config = dict(
    d_mlp=1536,
    norm_eps=1e-06,
    rope_base=34300.0,
    rope_fraction=0.5,
    qk_norm=False,
    init_std_up=0.0357,
    optimizer='soap_variant',
    beta2=0.99,
    schedule='wsd',
    decay_fraction=0.362,
    batch_tokens=262144,
    seq_len=256,
    steps=3172,
)
Each number is 200 + 20 x the weight over the matrix's rms, rounded and kept within 0 to 999. Layers, rows and columns count from 0.

# down: layer 3 MLP down (transposed), 1536x384, rms 0.104, rows 547-599, columns 256-319
# up: layer 3 MLP up, 1536x384, rms 0.125, rows 548-599, columns 256-319
down547,209,209,172,183,208,217,180,211,207,173,182,189,195,208,194,203,227,203,204,174,181,187,221,207,213,174,208,204,214,197,190,198,249,199,221,245,188,205,197,219,223,198,211,215,232,183,192,201,213,231,199,203,213,226,208,184,206,217,205,174,174,246,211,163
up548,204,227,187,203,214,210,218,192,207,188,185,231,209,226,196,207,204,192,174,193,197,196,179,188,224,168,170,191,214,185,201,195,208,199,197,196,212,219,231,157,204,187,201,202,165,199,233,231,195,201,203,170,187,209,196,215,186,211,208,182,226,211,217,163
down548,170,191,206,204,149,227,167,177,201,192,209,216,195,203,228,204,188,197,188,179,184,219,202,187,212,208,190,220,225,190,174,241,206,224,159,195,218,206,187,246,199,220,198,193,203,156,214,182,196,185,218,190,196,174,202,194,213,175,193,210,196,199,199,220
up549,189,191,192,159,188,184,207,194,192,188,226,212,195,216,208,167,191,188,233,211,158,225,195,208,190,179,179,195,201,187,217,220,203,200,216,161,201,194,181,172,242,198,219,214,212,177,193,200,195,191,188,219,238,177,221,208,204,196,191,229,189,183,197,225
down549,158,206,213,193,212,236,163,198,223,232,186,218,251,206,163,198,190,194,212,185,203,183,186,205,183,148,178,183,210,199,168,186,186,209,203,164,177,221,181,208,215,212,219,185,203,186,189,181,198,194,188,178,200,198,201,213,179,224,192,212,204,182,221,248
up550,238,157,224,202,174,202,192,159,194,191,162,212,197,214,213,184,233,179,186,174,212,204,182,210,195,200,225,214,222,182,200,177,202,207,190,203,202,225,195,223,216,205,208,190,188,186,197,248,214,178,171,203,212,197,225,197,236,198,175,184,186,199,182,209
down550,224,205,195,139,211,191,199,212,198,197,189,197,209,202,222,198,219,191,184,224,219,247,206,178,228,180,191,224,196,202,159,216,201,219,210,179,223,195,207,147,205,194,180,233,199,204,166,184,174,221,182,181,228,211,188,223,207,196,230,235,177,211,183,186
up551,173,224,177,211,184,217,207,192,192,211,206,192,198,192,183,226,182,152,198,195,203,216,221,170,177,184,198,212,170,210,205,242,228,194,225,206,196,183,203,194,225,207,150,214,229,235,193,204,182,164,200,182,204,184,193,211,188,225,234,184,199,219,204,192
down551,138,204,201,214,214,207,220,188,229,161,205,162,184,189,185,154,209,194,213,192,216,235,188,222,227,214,163,196,192,183,183,169,199,191,227,226,203,196,173,184,210,236,206,194,181,200,208,182,219,213,230,174,199,181,210,203,202,226,211,222,230,198,194,201
up552,192,214,211,196,183,196,198,197,200,198,201,204,224,192,203,195,184,190,261,204,198,199,192,177,193,188,232,213,225,228,217,185,156,191,189,224,194,202,210,197,171,216,180,176,196,186,172,167,194,144,214,228,175,231,232,204,172,204,209,216,173,174,193,215
down552,187,158,216,196,161,182,194,187,218,192,139,222,176,207,214,202,203,201,184,146,189,181,208,181,164,204,179,199,164,180,217,219,180,188,208,201,187,210,212,215,236,190,197,195,194,177,261,214,197,244,188,196,243,181,186,227,219,208,235,215,207,189,211,184
up553,157,177,212,180,184,221,209,206,209,198,190,188,204,185,200,200,189,175,211,190,216,168,246,187,195,208,224,176,210,198,199,219,179,217,214,215,190,190,198,204,231,196,205,167,204,197,241,171,192,199,220,206,184,192,184,191,197,186,206,182,183,205,211,191
down553,193,183,182,217,209,201,250,226,199,209,177,191,202,199,199,186,203,157,183,202,195,192,208,224,224,195,167,177,162,202,232,197,206,215,250,201,234,238,203,201,167,158,185,194,220,214,230,227,232,198,182,201,210,159,213,200,230,205,189,192,181,216,192,210
up554,213,216,204,226,193,168,202,198,186,195,216,167,210,209,224,183,197,168,176,183,206,210,199,197,195,189,199,214,188,211,201,197,186,197,211,217,194,135,195,209,221,195,190,188,195,183,208,195,214,214,143,188,213,223,222,187,203,210,200,218,203,204,166,225
down554,236,190,176,185,196,189,190,206,217,220,197,208,203,165,193,190,166,214,189,174,179,191,196,207,205,159,196,213,176,203,187,172,218,198,196,191,184,233,200,215,194,203,199,238,197,182,215,221,217,190,234,221,200,219,195,231,207,184,172,206,178,146,202,190
up555,200,179,208,178,230,200,181,185,183,208,186,201,232,244,202,198,177,212,195,199,227,201,218,194,217,230,200,212,239,213,218,164,192,214,214,206,200,204,181,211,192,190,224,195,215,194,185,234,204,194,197,196,209,184,175,193,205,220,200,207,181,238,197,200
down555,198,227,202,208,232,179,191,219,195,200,211,223,170,198,235,172,176,174,162,186,220,161,200,177,217,218,195,205,214,232,179,191,179,219,215,225,209,178,224,218,163,192,192,185,185,187,204,200,233,214,191,189,208,200,196,223,191,218,222,167,227,217,227,193
up556,206,260,213,191,222,234,190,215,147,186,182,230,241,202,202,193,182,177,170,203,229,213,248,201,235,231,232,147,218,204,200,173,186,193,192,196,209,193,214,183,183,206,195,184,185,184,208,192,230,188,208,201,216,194,202,222,218,172,214,212,218,224,180,209
down556,201,168,193,174,205,183,231,183,200,221,209,192,177,204,190,204,252,214,213,212,201,196,212,226,209,209,211,248,213,165,206,209,160,171,186,261,179,160,198,177,208,197,205,202,196,216,180,210,213,215,227,194,200,180,179,212,212,208,213,251,209,181,211,223
up557,177,188,200,230,205,176,212,249,212,212,196,212,218,202,166,206,217,250,208,216,145,188,162,174,185,175,194,215,194,185,205,221,194,168,216,230,208,186,227,223,214,199,183,171,228,198,252,216,208,183,205,219,213,182,239,179,226,211,218,173,204,199,168,179
down557,228,177,197,195,197,190,201,216,228,185,193,190,194,168,194,214,192,194,172,171,167,214,190,230,182,197,249,191,176,234,216,221,191,239,192,176,177,230,187,144,195,204,253,173,215,152,199,179,216,195,176,191,231,228,151,208,214,165,219,216,155,213,184,220
up558,214,218,204,235,157,243,182,243,204,208,192,215,185,210,219,211,222,176,196,231,164,169,187,165,170,200,217,187,180,177,215,160,206,189,205,216,196,184,193,208,213,186,184,226,191,188,233,189,175,203,178,191,211,200,228,193,193,187,225,209,195,184,145,235
down558,217,162,227,186,223,196,173,189,202,202,197,194,213,198,186,214,181,185,237,238,216,229,162,205,192,211,162,195,226,203,190,182,224,238,187,137,226,189,181,205,161,158,192,220,182,222,203,188,234,181,233,241,181,226,195,183,206,185,162,173,219,174,230,180
up559,211,186,203,201,221,215,156,191,191,189,226,166,216,192,212,193,207,200,197,204,204,196,215,231,216,212,227,218,200,197,206,216,182,219,180,203,175,204,203,194,202,224,234,161,158,184,186,209,173,192,217,201,188,181,186,208,187,232,168,225,177,211,204,170
down559,225,226,216,189,167,190,204,219,205,197,182,186,198,192,210,206,206,215,192,201,207,225,165,203,179,170,203,184,178,160,234,186,236,203,197,171,208,195,199,176,218,186,194,238,181,216,174,223,231,166,204,172,174,214,213,234,199,183,185,174,201,204,210,185
up560,244,207,176,207,220,174,221,182,201,221,194,205,183,215,213,181,193,197,213,185,217,170,196,183,177,189,216,197,181,196,203,192,179,183,223,251,196,226,188,240,213,168,187,206,197,171,187,175,204,195,193,211,209,182,185,162,196,198,199,186,186,230,203,207
down560,220,178,214,202,199,221,197,187,185,176,209,218,173,192,182,187,193,172,159,192,185,236,176,184,191,235,179,197,187,193,230,216,211,168,190,191,203,171,215,189,212,224,217,182,202,212,187,203,199,226,171,208,199,196,203,183,214,185,158,218,167,180,180,174
up561,176,207,194,177,185,193,229,169,183,212,184,206,207,207,188,237,196,247,197,170,200,187,176,220,220,205,210,179,183,162,184,189,221,232,177,207,199,146,204,202,224,220,194,160,192,189,204,219,193,187,180,225,196,227,210,212,238,221,154,216,199,177,183,201
down561,222,191,190,236,215,204,173,184,213,189,216,196,218,210,202,192,229,200,186,224,224,218,226,200,180,177,186,167,189,204,218,204,203,174,208,216,180,210,200,206,220,202,203,191,188,219,177,191,179,205,192,190,186,232,189,176,205,223,217,206,210,182,182,211
up562,193,186,246,198,210,195,185,202,201,206,218,195,235,204,187,212,203,181,192,191,181,199,195,224,202,193,184,211,204,194,195,239,192,199,203,193,201,149,166,214,198,187,217,176,220,189,182,191,185,213,205,195,192,193,208,220,182,232,224,222,195,184,202,229
down562,161,219,190,189,200,193,220,216,218,204,226,196,204,208,216,196,202,209,179,199,230,228,204,201,202,176,221,215,185,204,181,167,202,211,217,175,228,176,214,172,179,229,174,246,222,210,216,200,181,229,205,189,198,216,221,180,210,167,180,202,209,200,202,199
up563,219,179,176,197,223,147,200,219,190,188,241,220,213,216,167,251,182,204,202,201,178,171,177,184,215,197,221,158,224,242,201,212,195,188,174,230,194,206,219,172,183,220,229,175,241,202,190,232,181,164,215,172,224,205,199,183,215,233,206,206,195,200,212,238
down563,156,261,198,216,229,159,177,183,208,177,197,185,203,206,224,209,184,189,175,207,189,215,240,223,203,186,165,220,185,214,198,207,202,208,210,192,210,193,185,187,230,181,191,193,226,200,177,216,180,209,226,210,189,192,197,195,211,192,217,203,211,182,215,237
up564,231,174,222,174,224,176,192,195,192,225,193,224,215,184,227,225,211,228,178,204,192,206,196,191,180,194,209,177,221,170,213,188,207,206,185,208,233,224,226,178,206,177,187,215,215,185,206,196,243,189,195,154,157,238,213,204,212,198,203,197,164,217,246,180
down564,193,184,236,213,223,182,258,219,212,211,189,188,186,184,189,143,210,184,184,221,211,205,207,205,223,213,186,215,187,199,209,182,212,203,196,208,219,237,211,202,181,197,199,209,205,231,209,170,194,210,183,215,219,229,233,209,203,204,194,213,217,227,219,207
up565,220,220,197,176,184,190,217,166,190,212,197,173,201,247,190,216,182,195,177,194,212,204,191,191,187,163,206,204,188,222,150,219,220,208,218,219,202,163,210,214,188,190,169,201,212,188,186,230,158,185,188,187,215,198,236,198,191,167,187,155,199,219,197,214
down565,189,193,183,195,193,202,189,204,197,217,213,178,193,183,229,197,221,177,193,239,200,200,227,203,181,211,229,211,227,198,217,155,157,226,206,189,188,203,205,207,181,212,223,209,217,173,224,213,228,237,214,211,177,184,185,211,230,255,212,195,224,158,207,189
up566,193,158,181,179,194,211,262,170,213,213,178,191,208,223,194,214,215,211,184,163,220,172,164,137,234,188,217,216,179,183,175,185,235,171,213,179,182,219,225,198,219,150,199,188,173,214,202,187,192,213,205,214,193,166,207,188,185,209,182,193,206,197,230,180
down566,178,214,207,206,189,187,162,197,204,198,172,176,178,203,157,200,194,188,178,244,186,233,165,218,218,181,223,172,203,183,200,205,225,196,205,216,233,185,174,187,219,190,187,168,224,195,216,204,189,194,214,195,199,190,199,148,192,194,193,227,229,179,176,180
up567,186,165,187,223,189,183,194,178,242,206,209,201,193,187,222,225,204,232,168,204,176,188,209,219,205,193,186,215,236,208,187,191,208,181,213,188,184,195,216,210,204,191,214,219,193,222,215,227,179,193,206,226,202,202,191,222,208,229,177,209,199,184,211,215
down567,237,242,210,214,230,191,224,214,183,198,199,183,206,196,190,205,176,198,219,159,186,211,218,194,210,171,192,185,181,207,230,187,223,179,200,205,173,186,194,200,226,207,225,238,220,186,175,147,195,189,223,178,237,178,203,171,181,193,223,214,196,211,213,190
up568,191,180,187,187,214,239,156,155,214,185,226,205,201,206,177,177,164,212,203,201,188,196,189,190,206,169,216,190,228,198,167,176,224,182,203,225,218,204,215,223,229,224,210,183,203,227,243,227,206,199,165,197,181,214,174,194,214,172,219,173,198,213,215,210
down568,253,227,221,200,197,198,177,193,213,216,197,198,197,187,207,228,188,215,188,192,156,241,202,184,206,196,176,188,218,193,229,191,209,217,193,202,201,214,185,197,201,178,236,204,224,227,170,186,189,206,186,181,188,188,202,201,204,195,169,191,196,203,175,159
up569,209,217,222,200,201,199,213,182,197,187,204,178,214,172,214,182,205,188,200,215,220,228,206,217,192,201,218,187,212,174,195,223,197,183,199,224,213,175,192,222,218,199,176,237,207,214,173,175,184,231,203,203,204,219,224,208,167,223,195,192,213,175,175,236
down569,180,193,204,218,198,191,213,172,217,221,193,204,206,183,172,221,182,193,220,206,166,209,163,190,198,223,204,158,183,229,186,219,220,208,242,223,202,234,237,186,191,195,223,199,206,194,141,188,166,234,236,201,188,220,200,177,195,170,196,234,239,186,196,214
up570,204,208,208,167,199,207,205,221,175,199,247,227,165,180,166,178,163,215,218,205,199,219,159,221,206,209,204,223,229,199,182,181,199,187,192,202,188,217,225,162,205,192,221,214,214,182,233,188,174,228,211,227,229,199,224,205,213,206,214,207,211,217,219,172
down570,200,224,181,178,171,214,214,238,178,208,180,189,194,183,210,214,184,216,215,196,156,214,227,203,205,208,177,216,242,163,199,186,190,194,214,185,174,225,218,155,165,195,162,195,165,225,187,214,207,159,193,225,218,193,175,191,189,211,231,184,185,210,197,187
up571,228,210,165,171,212,234,172,204,177,169,144,145,198,168,175,232,224,220,195,185,168,193,205,193,211,238,199,223,226,187,197,172,191,204,222,239,217,236,177,204,213,188,172,220,208,211,217,179,204,213,232,215,230,235,218,178,221,191,191,207,211,217,193,172
down571,223,173,158,171,207,172,172,250,201,175,251,194,219,189,212,205,211,163,176,209,204,230,220,190,198,218,226,228,151,237,176,176,208,216,236,168,204,179,209,175,218,186,207,217,201,218,222,204,230,162,209,217,188,187,232,231,195,206,191,186,201,214,208,173
up572,198,198,190,207,214,181,223,188,185,221,208,180,200,169,171,183,217,205,229,199,203,209,195,193,207,185,204,206,202,197,224,196,233,201,215,207,223,183,194,186,171,173,215,225,234,208,182,200,209,213,208,198,184,208,164,203,192,215,184,185,185,199,197,232
down572,195,237,198,203,170,208,179,215,164,205,186,191,203,223,189,172,215,211,238,158,207,206,218,188,202,180,206,210,241,219,195,169,204,244,179,216,170,208,167,200,206,189,168,192,200,205,159,215,219,201,203,201,214,193,185,208,208,165,215,188,186,169,217,178
up573,228,210,192,218,188,178,202,205,194,198,205,172,166,188,207,198,179,197,203,197,199,191,193,210,197,207,155,211,176,213,188,205,212,179,187,207,227,229,182,226,205,191,162,199,232,179,202,239,193,209,211,185,214,229,252,190,190,183,130,264,219,204,149,203
down573,201,176,198,218,229,210,216,203,179,159,176,202,194,196,188,200,208,201,201,193,188,173,220,191,202,226,233,206,211,201,230,174,174,193,167,209,189,192,222,196,214,204,222,193,189,190,242,193,207,202,202,204,201,219,196,193,223,187,218,185,172,164,194,172
up574,206,194,195,149,222,211,146,193,227,207,250,177,217,195,211,202,189,198,179,178,185,220,186,212,166,170,180,219,205,198,203,211,209,197,215,191,220,210,226,223,188,204,193,208,188,189,190,196,201,210,184,215,212,231,189,200,187,197,189,235,202,210,217,185
down574,218,195,202,218,182,205,227,206,202,201,183,242,202,204,177,211,156,192,201,208,188,160,200,212,200,199,200,203,208,184,154,200,233,207,204,201,215,201,207,196,200,236,224,209,213,199,203,179,201,207,161,173,188,223,206,206,190,203,198,193,175,180,230,203
up575,199,183,231,190,206,226,206,191,196,228,201,174,267,195,190,187,179,175,211,213,203,193,176,237,182,211,187,169,181,199,212,156,160,230,193,198,195,205,201,213,191,233,243,184,183,224,195,227,238,194,213,213,213,205,220,193,202,214,209,197,229,202,182,191
down575,178,211,212,213,199,200,218,218,175,198,227,198,184,225,208,226,197,216,203,233,226,213,173,207,226,172,247,205,170,198,197,220,188,175,194,147,226,207,177,175,198,173,224,214,205,212,217,216,213,200,230,213,170,210,166,147,195,179,199,193,184,228,209,165
up576,199,200,214,181,170,209,173,227,171,201,199,205,182,196,208,173,207,162,199,177,194,191,161,181,167,180,208,213,222,159,227,197,228,220,233,190,224,227,210,244,242,193,178,211,199,200,169,213,137,223,202,194,211,229,187,224,186,208,199,178,218,241,223,224
down576,215,164,199,220,205,175,247,213,202,156,234,208,195,186,220,189,202,193,174,227,210,259,189,175,197,198,186,233,207,242,175,200,195,193,212,191,210,188,205,173,208,211,211,210,210,170,218,239,174,203,198,169,188,187,186,200,209,200,186,214,191,196,177,157
up577,187,185,183,238,175,211,198,191,223,209,185,178,202,190,221,174,171,220,178,191,181,195,180,183,180,148,203,206,179,202,183,209,203,198,218,166,205,193,163,208,202,176,194,165,191,203,193,219,212,197,176,205,179,176,215,188,217,247,244,165,241,195,215,193
down577,161,184,181,234,215,226,204,198,180,215,180,216,202,175,195,198,194,189,207,212,172,192,225,171,209,231,201,224,203,185,191,195,184,196,193,203,192,231,213,235,156,223,200,199,217,210,229,163,204,221,193,167,210,232,200,208,210,175,162,181,164,217,207,220
up578,232,228,236,177,180,192,199,212,189,230,215,198,208,179,190,205,183,178,227,213,239,211,213,182,194,172,197,168,210,189,182,183,204,209,251,183,201,195,216,150,224,179,226,219,202,225,207,226,210,198,243,195,204,196,237,195,161,186,207,211,204,212,225,183
down578,204,181,182,193,166,232,165,226,211,208,183,169,190,210,203,194,204,176,185,178,183,217,200,227,203,221,199,191,219,169,203,207,209,174,168,233,181,214,222,210,207,205,179,170,178,203,198,208,186,229,162,183,203,208,207,206,201,204,197,199,238,220,185,251
up579,213,215,196,191,204,174,203,180,195,179,191,206,203,184,237,179,220,199,218,218,190,194,199,192,244,166,211,191,184,165,211,190,191,195,216,204,193,213,192,220,188,196,186,192,214,218,186,203,172,219,187,178,220,189,140,199,210,181,223,202,195,239,213,165
down579,174,196,203,210,193,194,186,232,221,185,210,203,189,205,213,217,197,155,157,203,233,212,209,213,183,185,200,212,191,184,205,176,183,211,182,166,198,187,225,187,192,217,224,205,185,161,226,184,222,184,193,199,183,174,191,188,190,254,201,190,202,249,202,198
up580,169,219,197,187,206,201,212,212,187,159,205,222,205,207,186,182,230,195,226,202,193,198,201,140,194,181,262,203,206,198,201,193,233,207,191,200,202,222,201,200,208,185,177,205,211,206,219,210,199,238,193,221,200,208,188,193,194,239,176,183,238,190,179,193
down580,200,174,183,241,196,208,206,231,206,217,206,202,188,200,178,221,186,204,190,201,189,211,214,218,230,241,177,184,170,206,227,225,181,192,181,203,184,207,211,229,205,194,206,179,185,151,249,184,207,216,203,181,201,202,192,249,166,183,228,181,167,198,193,199
up581,199,180,208,190,210,207,215,197,193,186,217,209,165,219,209,229,238,210,207,182,165,176,163,193,190,189,202,183,215,195,188,183,200,215,183,186,207,182,193,193,194,195,182,191,192,221,178,197,194,187,215,164,167,187,212,194,168,190,183,202,237,175,195,199
down581,183,171,194,225,201,219,188,186,188,190,207,178,209,206,199,169,194,185,230,199,212,210,228,208,229,213,203,191,215,207,226,213,212,199,221,194,187,209,221,188,203,170,209,153,206,189,179,198,199,155,208,191,169,207,178,222,207,196,191,214,185,204,179,173
up582,202,205,210,195,221,186,196,198,178,235,195,195,195,213,199,226,206,183,162,193,209,198,220,205,194,193,180,187,260,234,197,189,195,204,188,193,197,186,219,199,200,185,173,232,205,199,191,159,207,189,242,187,190,190,235,223,188,193,189,219,243,237,202,222
down582,215,151,177,196,196,187,199,201,198,180,236,164,197,165,213,210,188,198,182,185,178,230,183,203,196,184,213,176,205,212,185,215,206,174,217,189,189,178,243,199,182,200,230,203,201,203,187,206,215,215,198,202,219,159,208,166,202,202,212,205,200,184,189,171
up583,195,198,150,219,188,189,180,161,162,215,185,207,185,204,190,230,188,158,223,204,228,169,197,145,229,197,217,201,191,224,198,208,209,197,231,214,201,170,194,190,209,151,215,203,213,210,207,181,194,178,211,216,213,169,201,191,178,213,163,165,210,211,181,240
down583,193,209,239,219,152,187,216,207,190,176,206,233,198,241,173,211,216,187,187,198,201,190,199,204,198,180,219,188,187,170,190,227,216,197,200,162,245,197,179,234,171,220,159,218,188,191,188,160,166,201,203,178,182,213,198,192,213,159,194,199,186,195,215,184
up584,229,214,187,204,217,183,238,154,187,225,214,201,196,216,216,198,205,201,196,221,235,197,212,200,183,205,220,221,192,215,239,203,204,171,210,220,185,214,173,194,205,192,213,193,188,192,203,209,192,225,188,132,237,173,190,236,189,214,141,186,178,176,202,209
down584,201,189,205,183,196,220,186,209,180,177,204,227,189,189,190,196,222,230,258,208,211,223,231,207,178,171,198,206,181,191,188,164,205,208,230,205,190,206,156,188,203,230,197,217,206,241,186,225,164,188,207,190,201,186,189,187,186,190,204,228,228,188,187,199
up585,217,213,194,191,208,179,193,207,213,171,205,196,218,151,216,198,178,199,205,190,214,202,221,173,224,176,196,204,216,200,180,204,205,224,180,201,216,174,184,195,201,214,197,188,206,200,240,195,183,186,194,214,211,205,195,204,208,192,192,189,155,208,226,184
down585,191,203,183,227,230,210,172,214,186,198,196,203,219,179,191,221,183,202,211,204,223,225,226,170,201,245,223,199,221,221,226,183,207,199,193,184,180,182,165,209,203,206,178,180,216,210,211,172,222,196,194,210,193,219,200,175,181,193,190,198,197,164,211,214
up586,216,208,212,195,189,248,211,180,211,202,191,187,215,205,239,181,221,224,174,193,212,225,162,180,189,211,201,220,225,230,183,185,229,212,190,216,236,184,233,153,214,204,230,196,232,175,182,218,217,180,232,249,202,176,238,222,229,220,216,214,185,186,176,185
down586,172,189,233,174,191,212,209,202,203,196,221,178,202,231,182,197,189,196,232,204,184,196,211,210,215,218,226,201,213,211,238,179,160,177,171,230,178,178,159,190,191,206,219,219,203,192,198,201,245,187,195,175,174,230,204,188,188,207,227,207,217,213,170,174
up587,209,198,192,235,162,170,193,193,191,200,228,199,174,194,194,227,225,198,206,181,236,223,150,181,171,211,185,185,163,212,232,211,184,212,166,165,201,169,210,176,207,225,250,213,210,229,217,199,194,205,201,203,231,183,193,205,185,218,191,249,195,209,164,179
down587,183,176,184,170,191,183,190,237,211,212,161,188,210,216,218,179,190,191,225,194,209,233,177,188,248,219,183,202,230,190,206,195,179,174,177,209,213,177,179,179,194,203,199,201,169,154,170,188,181,223,201,219,210,226,204,216,229,214,180,180,179,199,197,212
up588,203,206,191,181,225,205,163,233,204,217,184,202,203,189,224,210,211,139,216,223,218,169,192,217,186,200,191,181,189,235,178,200,221,189,185,174,189,197,184,170,230,197,192,190,206,209,217,209,190,187,225,203,243,228,201,182,221,215,229,197,213,221,207,222
down588,210,179,173,223,215,205,227,163,195,199,182,185,219,205,191,196,214,203,199,218,172,173,208,171,172,219,227,201,244,197,237,199,226,224,212,219,190,205,173,231,235,218,187,187,216,165,247,189,215,186,201,161,208,195,188,223,185,216,175,196,189,205,188,217
up589,197,209,220,212,213,215,215,227,173,224,252,211,203,197,173,170,168,199,207,232,200,207,192,204,204,206,181,204,177,208,219,193,183,194,232,210,217,200,187,190,210,186,210,186,202,214,227,221,206,219,157,194,197,175,210,192,219,188,213,196,192,204,219,187
down589,219,199,203,182,205,226,193,184,198,211,214,181,201,190,191,215,196,187,196,187,241,200,184,218,208,206,194,181,239,205,181,201,215,221,187,225,163,187,181,230,217,190,214,214,204,184,205,169,209,185,158,193,213,145,207,188,204,193,206,196,182,221,185,210
up590,180,180,249,190,209,236,194,170,206,182,212,198,218,237,202,203,185,187,192,199,184,183,210,201,210,180,143,176,204,214,224,240,209,180,240,176,202,179,173,187,182,217,172,212,225,180,226,186,221,186,209,215,185,196,187,194,174,194,211,207,211,186,185,198
down590,213,235,165,212,180,156,224,196,167,173,190,179,195,178,235,216,231,199,227,215,196,229,220,182,206,180,208,220,203,198,171,175,160,200,202,190,211,220,174,226,208,196,227,200,193,200,208,206,225,194,186,196,189,221,221,236,215,205,189,274,177,206,188,191
up591,202,179,212,226,194,161,196,188,219,206,192,184,182,198,173,209,232,175,225,170,211,203,177,189,194,183,218,187,186,219,179,209,179,166,175,213,226,170,190,201,186,181,195,195,213,147,190,175,179,158,223,225,188,208,200,215,203,176,213,153,208,199,236,216
down591,195,200,204,209,180,213,195,188,185,208,199,201,199,221,236,181,188,197,238,211,189,225,197,178,246,207,191,190,235,219,208,239,200,198,169,165,183,207,221,201,167,227,194,203,199,213,223,209,207,192,190,190,241,214,150,201,197,196,219,193,203,231,212,220
up592,220,195,202,207,212,199,209,219,215,233,203,233,205,186,211,197,166,181,228,193,212,187,180,195,225,176,164,207,190,188,231,215,184,176,234,179,232,206,226,208,218,203,203,202,240,258,178,209,196,226,262,225,183,205,212,185,196,207,183,197,236,200,191,197
down592,216,201,211,193,168,217,190,226,229,227,181,225,194,209,212,185,176,214,199,211,220,202,221,219,174,196,215,169,224,221,183,205,186,253,200,213,174,213,188,195,192,187,196,176,161,165,237,182,197,152,207,181,237,194,192,204,171,207,186,193,198,226,200,192
up593,178,195,191,184,223,186,195,158,203,202,190,218,177,208,216,229,178,201,190,186,207,155,203,209,230,190,220,206,201,208,204,197,225,207,208,223,164,193,158,178,211,199,195,228,206,197,183,221,205,192,204,176,265,195,169,198,193,178,183,202,187,216,208,191
down593,209,226,208,190,197,197,194,202,209,216,201,190,139,219,211,232,167,184,183,192,213,220,203,215,206,193,182,212,194,175,191,178,223,225,210,218,208,196,225,218,231,195,215,215,218,190,190,206,210,195,204,200,214,192,202,201,206,243,212,196,194,184,175,170
up594,182,186,172,195,186,178,184,197,203,220,213,172,211,227,185,166,180,214,213,208,210,176,190,197,196,248,240,205,199,206,151,185,216,207,202,198,222,204,201,184,216,191,203,172,205,214,230,155,193,187,200,248,231,236,179,206,177,184,180,225,203,227,202,201
down594,212,206,230,214,220,208,211,202,208,170,220,165,184,192,186,237,205,182,198,209,217,206,202,196,165,205,227,202,200,204,216,209,206,224,194,223,225,229,187,190,183,215,166,217,185,227,213,222,198,190,181,194,178,197,200,193,209,237,212,211,181,200,199,236
up595,179,214,233,174,176,204,200,192,203,219,233,222,224,167,206,172,170,226,221,194,201,224,202,197,193,205,200,231,210,193,214,191,153,218,158,218,191,200,190,217,210,227,162,227,216,189,220,230,203,186,228,232,223,182,232,207,238,190,219,163,201,238,219,206
down595,207,202,193,171,222,225,168,213,205,179,209,192,197,190,217,217,192,226,227,199,226,188,186,214,178,179,192,187,195,203,188,213,212,207,191,202,205,198,171,184,208,211,187,199,208,200,170,207,222,195,197,170,198,224,205,195,172,203,165,189,194,198,208,196
up596,206,197,216,217,150,179,201,179,192,209,236,221,209,217,171,164,192,179,211,163,234,187,185,148,205,191,184,174,180,230,189,230,209,159,216,209,204,172,224,186,186,189,208,201,177,199,195,170,228,195,194,232,168,198,169,189,217,179,221,222,191,188,181,220
down596,210,219,200,206,197,162,211,225,162,188,196,212,241,214,197,236,196,207,207,240,190,225,211,183,224,261,213,205,223,171,206,186,186,220,178,202,179,179,214,195,218,199,214,205,191,218,239,189,233,198,149,185,176,251,237,191,177,186,198,218,213,256,232,238
up597,188,193,201,187,188,198,235,194,227,181,222,212,185,185,222,205,249,201,220,206,172,202,202,217,183,218,211,250,233,210,180,237,194,214,215,219,191,252,144,182,178,209,196,238,176,209,217,205,206,218,180,180,190,186,201,169,161,181,225,195,198,221,151,190
down597,222,221,181,252,221,221,198,202,213,226,211,178,210,173,184,216,210,224,202,215,218,202,199,203,217,202,184,189,198,209,217,186,172,220,226,242,187,155,196,194,205,203,222,196,182,199,208,171,187,201,194,195,206,174,188,178,213,190,169,194,225,191,210,202
up598,194,162,174,229,209,252,194,209,206,225,190,203,233,203,241,190,209,171,190,185,180,205,203,169,176,210,206,201,173,226,217,214,186,214,198,211,211,206,217,175,211,219,202,203,220,192,236,192,215,193,183,206,177,256,243,217,218,217,207,194,211,182,183,168
down598,210,233,204,179,153,197,184,223,192,207,198,180,212,198,206,193,172,216,206,218,218,193,195,215,196,191,208,215,176,185,193,204,258,217,248,193,202,210,206,247,201,231,199,222,165,171,175,196,221,194,192,209,181,188,171,197,201,199,166,175,230,214,230,209
up599,247,223,219,185,192,227,193,219,180,180,222,227,184,183,227,192,203,185,200,205,192,246,170,184,225,204,203,204,210,176,207,178,189,197,183,175,206,194,243,184,242,207,219,195,174,195,206,203,211,182,195,190,214,197,206,226,245,183,232,210,212,205,219,220
down599,187,186,201,219,224,201,181,242,213,188,192,214,213,207,269,187,222,210,230,211,225,197,204,212,167,188,219,198,154,221,180,219,178,189,220,157,159,209,172,214,184,219,229,209,201,230,209,214,190,170,217,228,201,176,211,183,198,191,171,214,195,205,201,197